Each number is 128 + 24 x the weight over the matrix's rms, rounded and kept within 0 to 255. Layers, rows and columns count from 0. Numbers have three digits each.

# k: layer 3 attention key, 128x128, rms 0.201, rows 123-127, columns 0-63
# q: layer 3 attention query, 128x128, rms 0.184, rows 124-127, columns 0-63
# v: layer 3 attention value, 128x128, rms 0.181, rows 96-127, columns 0-63
# o: layer 3 attention output (transposed), 128x128, rms 0.165, rows 96-127, columns 0-63
# gate: layer 3 MLP gate, 320x128, rms 0.188, rows 0-42, columns 0-63
# up: layer 3 MLP up, 320x128, rms 0.186, rows 0-41, columns 0-63
# down: layer 3 MLP down (transposed), 320x128, rms 0.176, rows 0-41, columns 0-63
k123:135125140119121121105136179144156154127165105092155116150120116167149131105092147148162110109151090083134118146138170119107137146135121132118115122125101087142145175138170127162117107128114108
q124:105115155147099131165134154082160191140124096113130069155092170137123079113093116062121136055111174089121109112093152123161124125141126129101117113106108145098075160093165162098148132127121142
k124:148150132140111206147125141083131108119132105170165095153146172106107109140173132135134128141118151088088114103121120161105092103146108134107125206159095115096111106147167137152107110138094111
q125:140142111166107081156088133136177103103138098111104151090125149124121148135128137112107146130162109114112139139112202087090145145107170170134124178084154114187146102104136110156128062145134148
k125:123090134136146141114135087111118147093120187089134141149058130129158115073143098131143134129114122100121132145138185161154123125120099167147097062128090165130122144149123123114145105132138131
q126:121141187119133121109164150145136129131097146135124126119161106107104088132122134136132166121120122154128113181097120139086098111182138135143129074114108080153173109123096139134155111150103127
k126:165113098091164111168120119111094107125123119130139057168087081101188125154100139077118075142109138173116180109155128127110158135089116097119116107124156116152107096131168140109112146164130176
q127:097159116133124141101107150156148172137104122116131116132153071126194122096066162137187141094181143141173098126156151115122152150115114154133160147143184167147156143138124101104120114189186127
k127:123150106132087088115128127124168154161140147123157114110104144116111109090124123118158111089121063086101084110114084170097180096102145158078128139127131157167150090137107134154182133166116089
v96:106093141128141123135125106102146126140127095154126146122113121144092165120123111118133118136123139151102132130138142175140109146153135115081116125143100119182090132132091141101085104130098143
o96:119142096130089129111147135169114155140158120104123144155087086142125108082128166130142144117138110109122184081158103141144160117131070150114109127143132153145158167095143148109134144130143117
v97:135129126117119160121097153121087117100152089120083143105107134097138132120125123135128120137115087118109153120106160162131166135106120120094112131150136140100105161112153144163129126168138117
o97:117197128078182147132131125141114168155122149126109128149129129137151115162113091123137117100118098145109122127116105098134144123121110120165149136120112114152130110137119113108118084112163082
v98:157087114114129120138127115120129178118106137149153110166138167144111120093140104094142111120109111137118148148139148069125127128155147145182105152131134147130136082068073107099156164133119098
o98:107121138152115157147159137139098112126119106139151160127079111121147131146107145142112114136099111136124156151106131148136151135082155072130146115157095141122132146112117133134107136129128126
v99:104112100148137160118122106175146134128145098143150138127154127128128141117150132126179145106149144112180129137173119107118118107155112117166162163109105115136123140080174118109142126126147158
o99:126085113113101104140090156084144134123106115152148130113080100094165106130110127127129152166098135124151117112134130091105143157094140122153156104117161128136136142124116131149110131105087127
v100:157092154114126063161133110148134120118151162151133119141129190141145142073093125156120101119144106093091113140144122155144139118104133145122136137099126131083145153141149168129106131116123102
o100:105136156135128156133148131131143166120107122114179147140110182136108130144122131124135126130122120138106142135114168101141113111127111130109094072105128143164136100131148146101129148150092144
v101:163169133116125138133153112170116138132170121121147091143089142117123148170096099175100147156167133122115158164146144168137131097118103120126163123160154128114169158155116107137110127159118100
o101:114157139159130102096113124136121118115126121113114070117134110093141129131136144114120117137125115157117116145120164119136134169092120142121111105120124137069132122127108101130129149088164080
v102:110118134149152098126152148171110135095179119122125127150127118168107100163092142099076080167114135152098124125162163157148126135121143147144153120142143117119110131123117131115125130128145088
o102:121115113155129106098129109129085160143122128135158123115101133098084183129100136103124126131096133082124178123126156092168119101147155129120111172120148137146105098114129151186137091123124105
v103:123122127151147161105123115097170108120139138121121154104177110152168126124123112124144103103100116144123128124150124157143120107131157146116101131150113138097097119109123122141133113160116122
o103:148145120095152114165153089146176147136132137119151117128120095135157134106134162156150108132104115104124149107127136120147077132134189191169135125117150134123127121105093136121105135139115151
v104:131141088080084115140109103153098131099136100131116141169094045098146155121119156118152134123132133097124137139094120114129146175104084146113160105164181134164117117132104109130120187157124109
o104:084145090104112085151102114098141100145128135129139099064131126166163124130133073115139115159128131135128133153129157192137119157117118146176116122135104143128173091123125110106179084136130137
v105:135163114076153156136185182137095151126152097111098114120118100151127186164082155117121108112117145146099151105145146143111192134136077102169141093099155159183126130186109151152128112112143115
o105:096127117143122131109136102103123082114174143128107120094112173098123137117183113127121129089171126098090117146133128121158146126156138116089147132130118101109095070125142139125096121128141079
v106:151172078105129140153174146111133130151155133116099068111118166125108120125146148108131121086128125126072114165150110158116146114098114158181132134111141162113117074131149104183120155092130099
o106:132135166126110156139119105128114129076117147125156112124095118115130136111156135121123105126155105108124119106142103128153153132163166090117123116134144100097137121097110089144140133115115122
v107:112101156152104149138121146149143130127105135088144138120166123097103136110156144121100131123110145151153110140092122149156091128168104140140137149131133098181156117115120132116131119122139160
o107:106161122117102094168127169138096139158131120099115100149135126133103119119090146147135141102099167100148138132108111161131080144118131150124116128126136147110124114108160142145126161128156172
v108:122137100123142139124132151123104124118111167122105101135153107114150168121072124109133113175121115089122096156131113143119138124117092147080141138115108104147143136116114139143115098100116092
o108:108146119130119135088146123118121099126175140103145147132142150142113100087160148134141141164156065119101115136131152117153113080126103124164156106124120123139164127089145119138168088092138161
v109:096072137134150168114136099129171125081117123148169143133167149095133148137145117073176135110185144127111120087120132127084127119135129125158140154097128113126095134113164162123110141108120172
o109:110071125140126154109139182131139166106116136177169144139149134117147096130106131086131139100140140092076141157161099110121136099103137142168131129073144133157106119160166118109151123120114124
v110:138168134136145091145139140120120140144099105129145131106124152133117151130083162140136131131167114134087118118119129133148104173129145137123125147135078090184122116122140118107117109104106100
o110:145134131112091101128157134115136144147154119083148138139130127131162148110136124133126133125152146120141109120103109163123133129153117116085137131130095168102176148112125099105126140158096096
v111:152116120113146139106083150181130113109152145168162148118160184115155153117115168152143088143155164148138120131143134185147151151145118123115152115133099153111141140152128081123166112135171114
o111:096138132122141103131114138102122110155107139125143101092131092137102167108121102120159146174116156108119115140118126116120134156143112120107100091129113120132126120144141127140103144104142141
v112:119129175114122102128160152149118153116132130121109163132119098162107132157128099097109151149119100117098119134139128153142106164138114099117162109127177136118182122143145116169150153142106112
o112:123095127146108100158104122148121108127162144100127146128137127151122099122111092126118102127115146087153127163120118137116147160126127111121107129102148101146090099119156127153161110126131117
v113:136119170132092120141100081141165131104147157095136134143108103104127111110136146112162143097135157154141176111098108158157145146135143115159081114145134153113099109117128106119144146121128140
o113:135171152090108124173124127128151128132116139158123114146116137113128151141138131111135083103120149150136115098124139134102147139105106144191127102152144141146077123152142127110133113151153160
v114:140127077127152115139129122079159129126096113139145131138104202164131127123157141164131139144129114118137166110124155118133148093114157101171127117117095133145170129130134095121155145141133093
o114:109098145115168181137091100128114157118097104098118156167122140134124115129125149165120163118161156113122163122124124128092128151134128121092150116131106124142135139142134133122121141135137123
v115:143160156115123131121102150160124146131147074111112112159088091128125183174135162113103098152099112149109135114118129106199190110119086108168151152128168108129150158152138149135176149156127147
o115:110178141144164115139097127134123144147113087153155114109132132118113115131112120158141147141141131105116098122136108126186155151153132115099088124114134162106123092134183111197177094120133118
v116:127086139146137114142149100088140165150119140132139138148151149151124110125150133090127153131158133141159152122142131151154099128163119108151125196147109112123143100104105122099143129092115113
o116:099071131126122186168169128128128131133136143104105119143096129146122126110140168120110130121113152134120132102116127129162119128148143097128086152119094141146132131124115128133116136120123137
v117:156136104146106122147097145115112122131111151143121126122161094098138157073122143141175149095120131153140145109106118091138089125121152126163129121158103127153110118087148115104154145171127135
o117:115123113092135151135128112118178138121083137159096125122148101129143107122160116148141126113105168179129159131089131133087128102115126101099153112124096124146144121120104105142132124097120168
v118:163108134110126111151130139116132170129143088138128144156148121157097122112139132112150134070136135147135174098140116119148146138195066151176114160167163169123105127128131107135104173116129134
o118:100118127157138106142100124141128148115192107153125098125127156137181169120150147129109104098117136164112127120160141158105157177098166124128104107065135131132085102133142112148136114149140170
v119:136144131127124095122155150120118121118125161115107152151097140112144104122091134115098117154129134123100093118155168141124153103113124159151127162111083128148157169114118141143147162137151106
o119:130128119098127109149112129165063132171110117098133148105115112096139172099161111153101144120155151119097134132085175112147075118129125153120107139126113114135124104098117150132121123141133109
v120:102097166129130173118109189151121175138111124147102126115130118088144074115136092192121154147147192109110088127143129103108081165097151153156144149136127138125139119132129114162130088121129163
o120:125117139127140138151130143112133146079151128095140155110165091111152155108121114125149118161112108134120111118158159171099026169119124135111135146126165123147140116168117146144101104140128164
v121:129116132156133150098089136113134142134119122124106144099154113129119090136117110158111133118105160095121140126132110127162116148112145095141113123118116167112166163144199161084162148096123134
o121:170114113132158133128117120123129129116122112142157129138138145120097130105110124117099122107143116149127086110185182110139115118122112160146152131129161126137128113128149174139116126115131145
v122:114123140151129121122049124095141130127154136135155120114118128164186128094122137102138115169159158103148125116139138132136140141114154104129121126110106142114163134114099108148088117135145104
o122:138130150133157165128120126139137112134145118105169114177144107137126144124152136143128132146140105132114148114105169122112114089130082113155072109106128136138166113121139112129086142132103114
v123:136127114148104166101131128126110125115150113149115123102132122158111096147124116123130135091118118101106104105121142145102115150128134131084110140103130146113155149172131113159167127181155139
o123:143175113155126158118144117128127081121094091125126139160141124130169173144101105099119090121105127153110118110153153142110140143146099161096128121150136143141138156138170122105130108101131113
v124:120179105119141138160172139146147120167089129116123134140122125170156099133110133123137143150153109115063112189161124119148126150132108100126107116092098136141147117112109096126116119127118098
o124:147143139140115140111122090112097131124123129097135109142111136160137110118092126102132146127134168136093188139117111152108127134134128092116106092111141125112137161130102112119106123146139151
v125:116090058134145137175165120142148138167115104167111161128095147150134095105143123139100111111144140110149180070104143107144116149128165124089121140146124133143130154091097142144123131121095144
o125:123134095101095164090146121106100141109128118123133126118142105113137090125110117123101139099100139099126160058120138144183137117142143158111113118102114125138139136138111173110149122145144152
v126:123133173094116063158142110127144206140141145104082122105120104146099098152132106110099155118108115114102095167117147161101119142143110127154129107123176148100136139168130110091107133152135122
o126:153131141096134132162159119174080175149140101080107130121106155119140116119184141162127123150107165111150145142148156119127172147123102129132114136120156115142109118134147126109088126161130101
v127:191158137137129108144143146105121144115149142148113127160127115147118164116158126121087133106143130158130180101078178143117111150133128134080151130113142118125104120117145125132153131126133135
o127:094143084132156104126148157155096113135101111133131101158122099121114110101144128103129064118128122124115122092098134123124149125134124159076148128163116074136121137167120153089151108130157135
gate0:156118140168158118112127114127093080159108094099093149135148166170091132125156088117134149140087096136113090117154137077152102067159102140119134153163119138103126142133102135159152123080092133
up0:089096137131076103135133118147098113170144112125170133081094086174158101147148106108150118143130138115121124153109137151161110110171160115107137099136130158126118113156162130110149097110112128
down0:137137099105109130112082141141135085098149160148125120076141128167160118103192129080125090112163146134150117131178117117108093109161148112120142133112090156104110125171150076105110095145100129
gate1:100105106124177126116122136136143128115142148105142127088152141115128112118122109136136139167145116144113147138155109107105144092112120110149133118135124117136162133165160129118143130109108119
up1:122092088118175081111160139129116098118100092141139121101160133183136108170098123101096107163082102148131103134171146127182166152137115142138106085126084140149130148113132150141133149132101120
down1:143154163127131199139137123137140142131106141129107131163094103109112139149149106099150111104167130124150137103070140119130125128133137125110125131113154137110134121113132137092135122124179156
gate2:111139132151090141135033106131099137128158128116098129140084139117149163106103120109152112150139121158119155125160139103135124142090105127153138135141153109115131059116177150081145128088153160
up2:118172154133088125126121121099080096134156110115161093137130172111099104128130127110099116146124120113089136127111145099127122116156131096126129138124122099118116152140171135082119110101160112
down2:141113122145157135069144129106134183151093161150133122135120145164137131132124133124133160159123148142089128111145164187167143104085090137136094137138140079126169149140121154116166093145151169
gate3:151129125140117129161132103105126147142159161139167154132151146114123169157100110119117147139167128107116152121113148142140138139165161159144132139141095127123133110083127090103125120125111163
up3:171089144118136128118133138134083133139137122120124121164141151162085122110154149138159151150125164098110141114132148148125140137143139118133132082139131111174092098109120118102124105128148156
down3:150109153109121144114141143171129125120144095130142129113144149100122141158112126140148143104173104143084145111117132119140143160166114156106144169143115130115099088094125121108113154122140134
gate4:134132121152174091149137120138117139144083126105096148165123150103135134139136114112115153133156112139117149178125110165146116131156136167152196118125096116137140123139136145078113136129164119
up4:104134119112120156113086134157117125089060127125152117126128103166137150136106086070149113121146122130206123108167094130126120072157167111179121109150120131130172116154141125102100148122086141
down4:116118116093118086132150104137111151152091140174159102139147118108106156155065064126145129119145113149105111115091142143136129131175086108187124096114178179142144111155143089116157135090117131
gate5:148165132149117093137157121152159133109134120092135170137149104145146110108165171109119137129137143137149122073122113153161093158170124182110121150148156179117152166121089147105133113097111128
up5:121125119168132102129095153123062121145086128178144093148093093160085109130120115115154163147175132145178108120187158091128156096118091128144134105140058154128117097099130120123150155166119151
down5:082122111176114119141083120053115152129109108150094083144143116149151113122078138110137125132143168116126137102168112152124132159097135098158136152119092124131114119141104116174151148148134168
gate6:139150123122134110141115119129125102137161136129128103096127122121170140126113116150172164113088118117135144135139099119123150159136135130119103113148112119134116121093082141136128122125134135
up6:111146127119082137131094116169136126108136162138116077114082139102160144151098104121110134140117073117140159118117119122158119171119107107131127151111102150136096130115152126108117105149139119
down6:158139145128148130097135127101124113132132130101090124161128158123126133119160135158147083144137123152139116126113162141126105133092125109148136135154196118113160126177132163177145140156075113
gate7:128125131107078169111111114128138148160109132101086130154142119134105113111129144125124143110115118133142108119118132137132101137141137086081134156141144102182167134199130127160117118148161163
up7:117112123137152128133134151108162128074181169134173118099129186113132125137160133154099135110150122143099105118128145101125144122094117145149158152090135153104073122077123114130162089140142107
down7:143095124133129106140147126109108096115148124148148111111152114107101148132159079127119160150143143134136127121084098129136120078109087149117116164088086149120114112100094130120189151106124121
gate8:155147103141154120199085149106128123118139157125110082191096131137172149119145131139111123123108133183125150119159100166115147127105130102147134130163108141156093107135135107113108123089123138
up8:143131150111144160167102161099112127077112145127104083177070119152149150126091145097115109117103115147125138124099093158112130127132101094165109116146170139163094130116160135110137115082110130
down8:111124144161129150135125119127136112139110141097152110102166127167064085075140113155144126143102115092104104136165128137132121130120144138100109141119133067108124180126139108134153117146137105
gate9:117112118127146108164143142170115123092147179120113140141137162148118134132164132142099134105152133164109132153156103131139172163119133145108149111134117127124125131124135122112122185125113110
up9:129127106122121119129137121186120111105131143090126151140106142160138168121152145159124115130177136146119131119133090117102161127125144132103150115121086109111065101130150119144129129132120127
down9:116145162096149142072148129128123131131096133081146067137138101125162140121088136141129124144100134134077153098102087132096103127102116095149101087114115135136105152108147151168140109131126131
gate10:138124091120129134134152125137130143160145098099126140125073125093157104132135130143128172164177131135132122093134112106124142094131167118136125114124122141123123074121112109106132131142127109
up10:117134092103134155170116112089113152164103127118101133120117126117144116126143111114136162140104131142090100126129117143161093140143171111137125153119122143190113094140135109124156111128153148
down10:108103133117093142099108106141145109159125164148129099137128172166090152162147102158124135110148143143143198135104144116110166139128115138152100111145099107127118137135155134179127092126087142
gate11:148186127173145159166100109117116166148145129089142200122098119135145177086119130154155088112210150121122128129111144175117115104105151166142130143112079162130146092170154133121120114166137114
up11:099163123104089138118134154134147080110147082096081083143128121164120116135166099093128159108123120181101100123101128135121138166161123127113128129139124105155126171166144140112098152103172101
down11:128142138086166094105143143152150076127143087152079106137150129162114166128156100166131173168168130124091126167151164147141139145147154128143126117155196108116146088108077117099162106125126118
gate12:098158175124122116123110142117156105165144132155056099124143085097122146133128141131103162082125120170112166133166096130143077129054133087171116115087112116160111124140166125117119115078156099
up12:145095112161162145074101129105096103157143117139133113114134118157099161130139106134170105090143171138134154126144101136111113111164120096117140138106101161164113108160090121154148144143091191
down12:133178154142113100109122145135151126093126124101096143146188170162100123144096119108074126125101095129116094181112155121095167133126175104129126122132128128135132107129147104078097097126143105
gate13:162101148108147146126135075139117120150147081105121121173140133118132166181146103121105143134137140150105137082129153123088139133087139137151130105108151116137153135137162124072112119108118154
up13:154128165158088136140121121126086139142128152084148155104101116136120131124144121119156105136104140101125166098127136120144108104122107167058075129148154129135144146143126186120153115117123121
down13:096157131109146135126148146108144124135126123154116080130084153145099097159123121150128128150129109136148101140134101132081141134083159150136147148127130116101143135160151131134169143090146151
gate14:148169138123107116127123160147151153095094141113098120144152110094141130128135152137115146116123145147121132130143143119107124135089167111122106098152100124111093134107165158129108131144157105
up14:092150127128115109118116128118136089087137165102109133124113134141109124135125094156108133172123133150132136117149151103105138157119155067124141114131163096092138135118174159104101123174173127
down14:152107119144146176101127080131110144110131127109128162124079110134134149123135117155135105119135135106097128150102129143123125112128129144121170154127117143131097125113114110108111138101133099
gate15:176160126066075160184145052170082137158174139071164155100074160112159103128138160191187083167107134120121166144092084136129159122129183119163148115136180190103150107133119146185102160127175152
up15:153122133175107103149137115119134136127126146094149147098164132124143126131105118133129126100114132098103176124105124127123089105112114111119108183089144141113098115112119146158126100100125125
down15:169154128092120153146135066164081135138143135097136158131102148127121126122099164151157086148129137135106187140101089117140145113141123111169115134112158178116114144105114111134111121143173121
gate16:106105123143120112138104105115133123095119135144154134100101129147142116185131150118113139079057152135100125127120169125153143140126096087133092130134142167160138123133120169179157147114077162
up16:150146119113154145121145184116146101132150162130127108131153147158124115104140118098149130149159148149089101118146126131106174133147115149150136125144130147161108144111125107095113119142127139
down16:151137136135143085128092143107165135157124123111138115135114100155139124104123130152115073138065132146193142096095143138084129131110100166089077129121129157138114162144115133128149139145111137
gate17:134117158117113140116142144115090127179095119085128159143098120161153147122113116117134151119100133111153145127115110162122126133099128104176127099133129140130161128116145155110093112115102151
up17:126130142155131112111155107135088114148098124111134121144081104162175115126109117119126160123138129111135155134099130152143104120112151119148147109064101088165167132140134122094109104115098110
down17:104176126124147146090089116119190114133180131130097172104160168106110123129146139152132127095165147131142150157129136116149147183128146104106112174153135128121118162143126119086125134100125096
gate18:154143142118108082118124137148116098151126160095092125119103168148142142111130115112140120112148131129142134139101130149129112122136144139142167121133111131113131104108117144159104161118156114
up18:151122146137083083157117109176134104112132149104070130132116137122141180137147162105144129128142159161125134076118136118151130149163158143140129114127116169098122131136134130123098138121161111
down18:127146137148126105118144146143105142149142136136148119148111179117148086128146135114131129128149105086136135110111081170139149127099126114149105115115163153143099100119167157125151125130110112
gate19:166107149140162113145150101156074132127175159151141161132131160066082111185132153105109121126111083111123161123091126111164095111127138115129195104145097100086111116122133124160145135169091140
up19:097121146140090083151122148071152100127119061130119127143071121144148176089156123090137124103113151136135095132158112108075128142141111095082117143140128113142113118170156136098136126094113114
down19:126110125108111124100093142127145153180147116152140111150115100132108165149132136126099169137185141111119133118129131091131152158170105092162134137086143104102109153170135149127130165095155112
gate20:128134118093132146128079113190106183136162098129141161132144116174146120147194154131137165112133087135171108162124112176082114139163139126108141105085133084141094114104151121119053089132140132
up20:135121132152099106110143158111126093123105148077116149119120164107132173143134108134157140171101129121156144120164132126141138107064141170192141102155104064118135095151109146097086166154141135
down20:110106152165129097152162112168162097104157123135149128111075127093144173168113137117083162167131129153148122101150102108138133088092165126138171137154108121123141156153111137198170111152177142
gate21:137148111142186159152141090125096148131161110097134130138114145084149118126097165152097114161163145175168121140141146182129098151104135126136139113112129149127126102101128073118147127142143113
up21:140121144109099111120117160141146172113131156146083103147143099160132151104174127148151121150117085128124164117160096100093133111128104132125110165111143136125138144099159175130107116143122122
down21:105129135115148112098127132150127132143155140144122126147115106124114150131121145157132077163105106114157111102088103152102128123159118125139150126137122128110129130125126166135123065146183162
gate22:098124132169093172159135158154085167145146102163150146130136199086088100072132130150089116119113144076142132111125127094130124135128163146144138122118131170130115086122097103106211140093114128
up22:143122075107106085112148162101134118100122137148104135138143100156167118141053116089128104114098109122119083133178166166107135140091147135105135162143141157165126153136140136151118129132152124
down22:100153103140123100089122153130154098164163153146129105129073157129145117157146126114158131124148124080191118148112078166141128133148126176159102134138099135155175081132112093124172117112116152
gate23:117159075142141094116121104127079105138069153137141138143150106146108167129100101140149166130169163116087090112128086128124115142147111155154128101102114091128164124120140095110147135133165139
up23:169206112052169082138118150140120116131120120122148145166152095146158177099101091164120151129157143155105068145154095136139133143130097131131102106128141124145128123107117141106090171171150132
down23:107132102116119101103128086161137121125146146164068072138145120140137127098135102129157166119153107058140108101140137130127136136112136140175160089120077120185082126098100109134132082122068122
gate24:107146122113151123131092118147117101107131136114102115121163117105131144151148113130100126094117158111126145172140121104103110111161131128130095152141121100094147121123108103108126126105154114
up24:112122108137110135158128130143146120069087148089140097147143132121133104145133125109109110084088116129144133158109125075123118122117138131143089114108122107100126117098121087127135125113150130
down24:151134139094130165122121139151136173100122135139102116072126110076116123137118138102119135108126118176106142129129149109108154127131102103109077142129139100113104145117135122108123141123145113
gate25:146116142116130137112143138124111138159117124111132153109183075178055107146163105116171134147101113144149134162117150144123135094116118142097144146126093094132169159115111130118148125177129101
up25:116119149120110141121113103124117088054138128123154130147148144112163147123152165110087089096136156127099150093127127101150116138152097130127105104094174124155090098150157157122124095118118147
down25:135118137116120139134117120144120116104124118145115110132068133110160149144132127122127090143167125096145174131147097100107091118115157084184119121137120136127174113088097119159127141135123131
gate26:147102165124094090124138161109157134104190119143137116126136177111117092072090106130104161119132140096089097088158176128145105133080107134142170113114114127048116136146123104130137082153116134
up26:122129124134114105101126138120144119110158109118106082117114143159148149120141098139109140138138104156101061159111111092121115153108106096126147093089138108095109117141122149121145133156130146
down26:107148119104144107133149137165145112106161134138158124121097118139180134111124119129145107078133120113099125141103084147129105172148123083116086123102084136181111155152128138137164141129131167
gate27:128098136160112166120137131153142101127140121134133082089126145102125117090139145140138169121143095119153177106135116123095159125134131117122110150132136141101154105128106133107139103111137087
up27:141105139143106129138145135153100142125109108128151125148152143140119130098134167104114101124117155109146089100097107124150158160149142144094144118099118128123115124143145160125124137123127149
down27:137122133148110148097091133126144128134167106121097113136105121134137129103110134078155161103107118115158131118175133134109127130125113106121135144137155122089105136094122190146170123104125138
gate28:154171122125103070113135106119115136113125142117110120130107150129127106156104127102126114148162142125112175128103121094176151135144159123094159138097120123102152166177131109125131144105150118
up28:117097068105129148119132154117130173131089132090131111122145142137138155117088153147141139144081092092118120126166104123108143129142136117160134124138097158143121144083105135197124170142097132
down28:138148094080132150112097134128102098150115099138107107143131127139149116146135127132165168080135122115102125097104137121122121120130172109166150098143125122147119144117092160208114106150117136
gate29:159142087147094094104093087129147071175154112140110117099137083125181090126127137082097120123152127152131095160105118089139143119146144117147126166124122164092116106114181173114129114121139125
up29:132113148161163161122119133125131076158085097145112096119131130094132086132138123134075152105124084140115106193072129115066140111153118141123153098139067133130096107116130151157128110137121079
down29:112142146073118164141124150140091175083100133141144139134098136144121155165105104130148144106137144090096120110192137131154126171104110115136132104135138136142147159141138140139152151134128122
gate30:122143116084126100109099162096138171108159181100129202139093086120160157161179125113176128117132155082130145131131115158125163097105094085112166112167131146159143116126090139140095174129162138
up30:117120096144131148115124151135160078164126105184122108124108165091113125127129117111110158119140119142116142147136073106126144144124181146158081137125102115149145130163146111117099127103121111
down30:161101156165119111141114097157136085176165096115123104144173152136110103108111162131095204103120123156157137057149141077135094104127167133128119113102126118157108108142171175137129114115118122
gate31:105126135132130141144174114088116142146117077123091149163128121126110181111124098121132128118119164155128130092106104096155140130119159120147151091111132131158150144147156098108142177156141149
up31:136150110145162095104069130142147088163117157138132123093129183159148124097101111147131125144134091104135135160102125108124121096156142099133129169098143120103134121108109162134145123123168124
down31:166141131134114114141075098187136134143128155155129133101157126146105135137172124135082136120163075098146124128108147153097155124115121147161110150117114118131138096091095139143087104122141146
gate32:144112150157145153114132130132136111132156118147139147068189144145090117161151093138116090112129154147105092127106210151130162104111143116130145144114097107151097153136103096129150155170129145
up32:085140121157144125131113112112131110146111129148139125135149091104134120112152121130116130107120114130106090151104126105141103158114126100083118120137078147117146078142198102157139132139106122
down32:110111129093108131157119111104167121116086165131131109163103093107160133116110148123116148144104130124136119125118096118141111131128132133124104105152121144113133091132152135114100157132086107
gate33:108135101098131128119128129164123125137140130091144100184129119112091109109095128160146119128143202097120073103108142140145134082157099138182148103143136150108169127109101112118130124124120147
up33:130097158097174127141100142087118132147173147151147121099124146139132149109146119086129137138133105086142141136118137124131085104140118105162117169133138087115120119085146076092185120079123088
down33:134134113126105157124159142146149115133106137123077140135162148150121144143119148147093137125151094121137139153142138107134098104126164099133105154134125095096109147147128133095092133116096167
gate34:091115127107147138105120116140152116128177160123156108122149138134095100131152119146103172152170104142112077116087131164125121103133138103125166140148098128116117123116148105129161091163109179
up34:110123134122169135113090112128142112141137169150146105091161137110108119116109150130133147144153102108122141117073149146134126135117104099137132142120107150120127117094139118137152134129135166
down34:143142103119142113146128081126123158136123152109129164147122119149127114130180098113124056121118169158137135146128133147132118148138178154135097159133137143143161109173077132153165137162146075
gate35:121083125138126150140099126112146137130149130132120137123125125105145105139104134139126110110102095117147126120127152127086124117099141151097132112131135136116127121147122141092143076068151151
up35:122086132123106143163126131134139117130173132145150142115117146127141128139118126113117110123117095113130103129148182151095106136098142152106139109127125113150135130124124144116120082073119155
down35:131142124092150120096106102144115150177143102085097134140108126105125100094078105098098126122162081116138145138127154116117130142110131153105126106116113110112136099122088110129137117165144165
gate36:108081127095149174119076179174096150147119130127151116140121123104088139100140142185104151108138184113106106135128094129150158130101125080113125134133124137167088121094145159171120163129127188
up36:145143101160119135143156115085112049140118126120150139158156141128137116135106089124090102132158113107132166189155139135135115122155140159139157131164106138098138100124125162113127082129163105
down36:149130110109122128110130121135159154168127138094103113123130128163140114123121144126113156145118147129114129076110150124128102103104126131120159141101159104117139105136110127100139084142099122
gate37:154143094124137157167117139134133134153107137195090119164137152147135166110086101145114144105133120099125152125159137103142138136088152132138175152142114094115131117100126123133122129157155077
up37:144093116155140147126168114094124127205149104108128054152143131130114111140141125134165121166112135096124146148162155150136142128153083121136133111140121124084115112097110118155128144060116113
down37:134115152118143115147101184129128122157084169124135122116156191119117149097129171136097147128116161129122143130108147117155176109092138126131137149094116103118114107101110134097144116152121089
gate38:123147152157109150104140136187156203105140128142134158100154157146125118156130135089105145107165142160179112091108134136134117149136136112131130121119076141140138178142095114150118111096146147
up38:187109115109156136186145076142129143145114092144143114140049132156115119102142185131126106144168138131153182109136121123143133129190150124142137112134174092157177144141108111093087144120088134
down38:130117146099116148105130134117103133168192086089146108134145175153120113099106105169120142138148099122100127193115136131149122128104148131161128115137072133131092111142104135118129116119186114
gate39:105124133133136055150123128134129137123184128104123151129137144126160135117138158125137139146141114142111147075151096180126103120145157120173132108090134090132099116136112132123099129111145136
up39:108164152126098074137145151106138128133147129105122100106108118128147118145138100091150117122126134132113093105111100162083114152111118145131125123110113104132126170121143115104116146107138113
down39:103156106169148129116138112124161136120107108166096173126075073133107140123110144115139099058126102139093076115117150149102102154120123136086113150125110118142126173131138124121107151107105119
gate40:146084127080124095147143125114109129161128099095103158091100131101111085163142165140164103127091115116101145108138080109167177091215079106124132089129144152158135113192101167135114112119140154
up40:174080121101146154170107116140070156091115111121134160119170125172132102072164136137118114159146130145137113112140119106140097084119112166132155132110153108110133110134118106108116081080124102
down40:146115106131117142126162131127096135159140127089123117115162118108147117132165121145104107150094168140122152098164102087094146126097137131119169114163230131127143133140124168112117118135070130
gate41:226135114117131192173140117123091116168167094046094146136103159115092130169152178195089126117131160138131138153064136098067140115149173099167109144103070165121046116092138132123154098190149101
up41:022148116123074068104065137126139111094088076145157066046148135139173107141167036091126150156102124153173100054196115186162148094099085060131136161173123083116219065191104122155132084068049194
down41:078118110142148097159076124107130113158097144155116111124137100118124130122152094114107162161111142153165116078144098151156132125153106100134158138142183125123160092202143116114156120132087131
gate42:130112102117142124151156112087119166166144172136124118120176115097099089103136116129108145136138221129156069141116099158119130155115102132143092129114141163154061117106113131144080118136120147